From a checkpoint of a small transformer trained on Wikipedia.
Architecture: RMSNorm before each block, rotary positions.
Each number is 128 + 24 x the weight over its row's rms, rounded and kept within 0 to 255. Layers, rows and columns count from 0. Numbers have three digits each. The size before them is the row's rms in percent of the matrix's.

# layer 3 MLP gate, 320x128, rms 0.0811, rows 278-285, columns 0-127
095:162106099135143136109138080137103096142146118144164084163132163126145165113087112123150119121092133123135127088110164128119118145128135145171137090176109115154082107126111118170122141148098139130121130130085139122141132106088174131071119125126131110101130085142097153120140166120144130130145142140185126188143149143178171154117124143092114108094143131126137117110169135147130105112139
111:141146119102120106122161138117093142101140094077134109127133146141101171129178147085114138130112085153153109155136143140126104134151085116110158121077110102114129132148095136115169146113145153141161122141100111123116142095093136126113155133111139137140175141119119107167148118142160120106100159130126178171120157095154091115125137048140128125126083090109154129160109125097125124143139
090:111114133161136122141088101153109134102146131153163156144106118115126135129119162132134156112140127133133151107128150141144125102097156166116126151158144135178130107080144124139122174135142114119139131138148148147109066141169126109114119151150131112150115165146137124041080112131111166132179110104168109130150108169119118157081123144174126155170130168118128135117135158164155126131146
113:148091091125159158058125140156120160100139103124124132125102144085142154091100125135132082135088141089128139094137127127141119152101146132104129135145154109146120156093120137163110154142091151142103088150095105173130132132133144159131119110170154141120140109158159121140126128138137089139087115156110127115165172165072118121130138152129118140092129136165141111173129118154087089120141
110:140104116149117088141144101137110130105146118072147124113145082142122132163132136114121174116119128129131094123126131092101094122150118122138135085108120126182122165128129120148080164087126126069128139158092127092165164094130132107095157148112124116127163117126108138129095141178163112143155126139181164139123120161140119120135152098117113130125203135133164137114149153085126120124147
081:143188116091114066166122135110154162138094151128125118143131139124094095119132102089148147131146090140103152120153167109152133146116116109055146137125106126143145127158092120135127152122132109139144137084153140167114147150134173127121163100130191114112098189175178123123142126133146113111135101089133134131086116114124112122128138137114151112093113142173123132120098145122118129126131
114:141161125108148097134165136126143137161124119094143131124126139187138135121120166140087136099091126098129091148108112152115131142148122152115162113068091099113146120135136121105107138122195151076123184145140099089163147091125124116092165132119128087123175118126112123159113135113154090098106136134150131117126134098155140128108140105136138154095158139142144140166149137099149157157166
090:130116141097115174162113116107127091114102127134140117146112146135146118120125126137135114103131137195106111069152151121146083118144115118134161169111114082107128102102100100122150128126167143144133119124133122087107126125144133125133112101143134156145130104142149070121153107106175108139110111141124133095153115143105137093175128021128130128112062128119114140128149126131107136104123
# layer 3 MLP up, 320x128, rms 0.0696, rows 278-284, columns 0-127
098:130129057139116092158155130147162121116106111115122086127156137119114128104109124146146108128090111142091104148098142123133093132104137121175121095130136128153109104128123134150094096118093133163105136145109127142118139108148119125106156123139087151161098102137149130118149148142106086112171140105109160138099113154138136153141124071130109148102127101076136078085140165086159131176164
094:124119117077135150153162137152200128172096111117157168123144146095135104115163113131106151178136090148113099129131120131107158101132125110131140111133107159182128173112121102135162146134154147127140128134136142123117110122179153105094151127140128115142138130178139103113149154149108122099115141116152151150129120142182123120181112099144060169112133132127135128112134142103078149137145
091:127122091157095163127131130167092114128105102109125167133075124155123077099131113120097109131127144197095147137144125157096114119087077130128123163158120138112123094094135143147118102108157086138111131138121071112105117139107133154154154127136142138150132173074156131120144156109126118112135122106111137075130120167137149145113118136143114109107124123112139100097132193104095129126119
113:155153135159142108167090131146113101139118173143097133132122128143141118107134134134116134124139168160171116148115163118116146103066129162119136157127124142137176064096109114104164129134124107136171173153171160117102110136102087126144138148154135079150108170172139086095084114104129155111140105139150114095150114145136120137094117145162103126144136138154130114139148122151133126148165
112:140163083160155153128176145152119141114118130129151143105092132067186092103100074137147079102161155133105167119119121154134161121111116119121093162135155122097093104097120143163143127110113137152113134130161120169092076143127109135158132113168131147134115109139136108089139112107114111098142113120110135117151127129093145142131102187091138152148124090124123125121139137148096130109136
094:111171133114146146107106115088131122158146150145138140130113115132149126104116171132137119178128126117157167178143115143136163110129165133106152130099115140107159075193150125108121117123138161092134127130133142159109139112136134083137104109116066159110143112133064152158181101112129134133121152129099103144150126136130139140087128143117131081131094090171128155176147141128136155142124
096:123102112167149114146156103112040144117124120139139134132157124123149102118130160168089119129145121121177105126091135098097112077119144140109108112164114122144137136133092127095126167083143138131120146160127082160102110133133097136150089124115112118158104149137096136106114131128117114160159113135177138099147151137147098159119099139148155128095130145102087143133162156099166128164158
# layer 3 MLP down (transposed), 320x128, rms 0.0535, rows 278-284, columns 0-127
095:045128118136165132105125072164114109148143122116167183115084143121117143111092163123135124103130155090146118108118112140139128117098121155109096119111167134140095131152141158139122108133124136167124128118118143132157146133144115157111099119074118155121142139130158085153143153115104128128133123069142161122116161162130124120147096164135160122097175174132119181139114141127134111158131
091:147168127110130105148146128141133141149115129128135120126098170160091127144169152099161140143116146155114147120103157128123177189113132139137148105120095101167113117108144139181106121090135125148112109126132103085112137116163128140091097118138121151142148149141090120176086124133146129144123110113131118094116107119135142168111090139135129101086086145135175137119134142145176198161093
092:145109083160107110113123109109128114117129080159106096095150103160111112090122117152168148147126111169115092125164099118134123128137133146140090141159110106172142122134115116159104115123160078129123117163109098119069096146098141170082095140132124159160111132140136147132161150104149138125090126112115124137116115142124161123138128126156157137112089169108112091088136169110153086164124
109:074126114143104104157141155137138114134148133125123104112140126159123132172171143177153135131127083118174148100132105146133141119109135127118104126133130128097070143173133110169097140100137174129138102117120127105156147191157178112128135140111114142178174146120129129106179135163091117139171123122147146123109146162127121127141106089154128100111098145090110135092108124097141140115108
119:075141097146130167149144135146079162127135112130158163135121132114157107137089113112145083127126138140101157110139098121112149110129129071139108146107142094155117103069100157141145152098116121163124094146137141113084110099102135119162120149169136165112106126185147122146128120135135100103162143091126170117167130164122157150090113150124112167142154117129134171103115156135125104127120
091:092105116130119156116099112110145144118149073145143114171137095130143102125131119135105119121151123113146165126105099096132133130178121126149118132107112118096081129087138127116113106132144141090087116136135148135103148127156075098143098162124130149141116077137102135140121153122120151105137123188125148141170103150147104115190122190119110058130149113140138126094136139113148092145098
095:111131155115139133106150101172184142106107139091114137133122144135123097108072117120185094144098160139167095125099125108148103123141111118146117159164161128151090141119122130110164088173111185133092126116167135143115153142123161082117115134158104117090123106122118148119106120163096085114117130156109156119093113133156125150155138113106127106120157129134096088087132126168123135129136